From a checkpoint of a small transformer trained on Wikipedia.
Size: 12 layers, width 192, 6 heads of 32, 6.12M parameters.
Architecture: RMSNorm before each block, rotary positions, tied embeddings.
Training: a variant of SOAP for these matrices, 5747 steps.
Each number is 200 + 20 x the weight over its row's rms, rounded and kept within 0 to 999. Layers, rows and columns count from 0. The size before them is the row's rms in percent of the matrix's.

# layer 2 attention query, 192x192, rms 0.039, rows 51-61, columns 0-63
099,216,235,175,192,161,133,185,175,203,204,213,197,216,212,206,225,194,197,207,178,168,195,199,211,198,200,219,205,219,220,205,194,181,160,170,199,199,175,202,219,189,238,176,205,156,196,188,201,224,180,184,192,228,188,216,199,202,178,214,196,232,191,155,189
099,212,193,223,197,215,224,180,170,188,187,227,159,208,220,172,184,184,147,199,224,201,190,196,203,189,186,227,224,227,183,179,172,188,191,222,188,198,193,194,206,214,210,221,234,209,233,232,193,220,218,233,168,188,210,187,197,184,187,201,196,231,226,208,169
097,193,202,193,216,187,220,217,216,215,195,245,229,211,166,160,191,174,224,232,204,188,211,169,182,203,200,248,193,180,167,216,191,188,200,203,198,165,217,191,204,177,207,198,196,220,219,197,202,211,202,220,212,176,198,186,206,238,232,183,226,158,194,202,193
103,204,173,221,258,189,209,203,197,217,226,184,207,208,217,216,218,187,165,189,197,182,206,209,205,210,226,200,177,197,208,212,236,171,224,177,212,205,209,222,177,162,212,202,212,222,200,212,209,205,219,215,183,153,187,163,226,240,220,181,202,188,183,228,198
104,209,227,199,216,198,200,227,173,195,204,185,192,169,231,218,149,196,233,223,206,192,171,175,196,195,197,186,236,210,181,165,177,233,174,217,190,180,193,224,208,183,202,194,222,152,198,191,203,155,169,181,183,190,187,212,193,204,205,214,160,235,169,173,198
090,186,209,184,189,183,210,205,191,205,202,198,185,209,236,193,202,205,196,161,186,215,209,208,168,193,223,225,174,195,203,214,222,244,198,225,157,204,242,192,186,218,188,229,216,205,219,181,202,162,174,173,196,206,182,183,191,210,201,233,181,193,198,212,246
091,234,204,197,193,214,202,182,200,186,186,161,205,193,197,183,228,255,177,175,178,182,257,184,223,181,190,220,178,180,194,203,231,232,219,149,241,185,194,173,178,248,198,222,223,176,185,194,172,189,174,194,191,171,183,213,185,176,197,225,198,185,210,192,204
092,182,211,194,189,227,202,209,176,195,191,224,181,229,155,179,236,176,201,226,190,185,208,226,184,216,167,196,227,174,268,176,213,170,171,186,210,195,217,231,197,199,167,201,208,204,233,204,171,151,228,232,206,174,172,221,168,170,207,194,228,181,186,199,206
102,209,189,178,237,215,213,181,197,202,223,196,238,177,216,210,229,173,212,234,221,196,198,232,215,183,185,218,165,209,152,210,175,236,188,210,169,191,194,172,218,213,188,220,184,211,232,243,227,191,207,200,215,220,214,189,173,181,238,231,190,205,185,223,198
098,209,161,214,197,213,225,230,218,215,208,186,188,158,207,203,215,177,175,183,189,177,193,206,204,179,195,144,218,203,204,214,221,181,215,202,205,202,184,217,205,184,200,202,199,190,213,214,223,182,156,178,204,228,227,182,241,204,207,233,178,180,178,206,149
098,199,155,188,188,205,220,211,202,205,199,232,203,187,224,205,168,220,233,223,166,182,201,224,218,220,237,212,187,203,220,202,208,200,205,218,173,189,203,181,173,191,165,193,222,218,214,198,166,196,199,215,213,189,191,214,210,210,184,205,178,203,216,168,207
# layer 2 attention key, 192x192, rms 0.039, rows 51-61, columns 0-63
101,149,210,210,208,203,243,182,205,219,214,189,190,202,186,209,169,191,188,196,227,207,211,197,192,185,204,224,175,189,216,203,202,187,209,240,187,230,182,210,168,190,209,171,190,184,198,204,214,183,203,226,229,208,211,214,198,205,196,200,196,205,183,235,188
093,184,191,205,186,205,201,214,220,200,162,185,188,227,191,220,212,213,132,225,194,235,184,170,183,205,199,167,205,226,218,171,206,198,224,200,190,203,188,219,183,218,216,212,207,238,267,211,236,192,201,206,210,189,184,214,200,202,214,187,204,190,190,208,216
095,199,195,219,212,218,203,205,162,180,201,191,187,199,209,162,203,237,185,219,181,194,175,188,216,176,233,184,213,238,209,190,176,170,177,194,175,180,175,194,186,186,181,214,226,183,187,223,233,169,244,235,198,179,204,211,228,186,184,219,187,178,194,167,204
102,211,185,179,204,188,194,172,183,201,208,193,201,195,215,240,189,232,195,195,176,214,223,201,219,199,166,168,206,204,178,197,164,199,181,189,214,208,199,210,207,206,170,196,185,211,187,225,193,167,219,219,218,216,179,212,195,189,224,214,221,208,216,219,207
099,194,206,205,217,204,207,194,224,233,196,187,197,195,167,187,150,184,186,237,221,186,202,234,198,213,194,196,188,192,205,191,181,204,217,212,193,188,209,219,179,209,205,194,171,188,202,189,184,216,188,211,204,131,167,205,196,212,203,167,194,170,188,228,200
082,183,183,211,195,217,212,217,212,203,225,172,153,232,179,171,220,134,218,179,208,149,235,250,202,202,210,199,199,195,199,186,199,191,219,206,190,167,214,198,194,173,196,219,203,195,209,211,176,193,179,222,200,216,180,219,209,200,239,167,218,191,179,207,180
094,197,216,192,200,170,172,162,197,210,227,217,187,229,182,216,216,187,207,198,226,223,166,208,221,196,188,212,195,176,217,203,171,209,218,217,184,176,171,229,209,196,212,173,151,200,231,212,184,181,189,200,208,259,186,204,188,215,218,187,192,227,180,203,212
093,199,194,207,192,216,193,210,192,180,188,217,197,183,199,231,238,239,216,186,140,204,222,186,170,185,181,191,198,184,183,211,202,210,193,206,172,199,186,219,192,183,202,241,199,198,212,217,200,201,204,203,195,212,170,228,208,228,219,201,209,177,212,186,214
096,199,203,176,200,224,200,243,217,226,207,197,208,172,238,201,233,231,168,169,185,213,250,234,213,212,181,166,225,198,231,193,244,190,213,188,219,188,206,203,201,175,221,239,209,196,238,210,209,216,202,169,199,220,193,221,165,190,209,195,198,192,185,218,205
094,201,197,183,225,210,201,206,216,220,187,207,221,195,207,219,225,205,245,230,189,216,193,195,222,245,202,174,189,181,202,217,175,199,185,238,222,209,231,171,201,205,197,200,195,197,228,193,209,187,208,190,197,215,244,173,227,183,202,220,217,164,224,177,179
092,208,225,196,148,212,189,201,205,201,209,241,192,209,208,225,169,195,207,205,185,187,175,198,170,174,198,221,243,189,234,200,165,207,210,220,216,200,201,225,204,175,188,183,235,222,214,183,233,199,238,186,190,205,200,219,199,177,202,191,234,188,210,204,227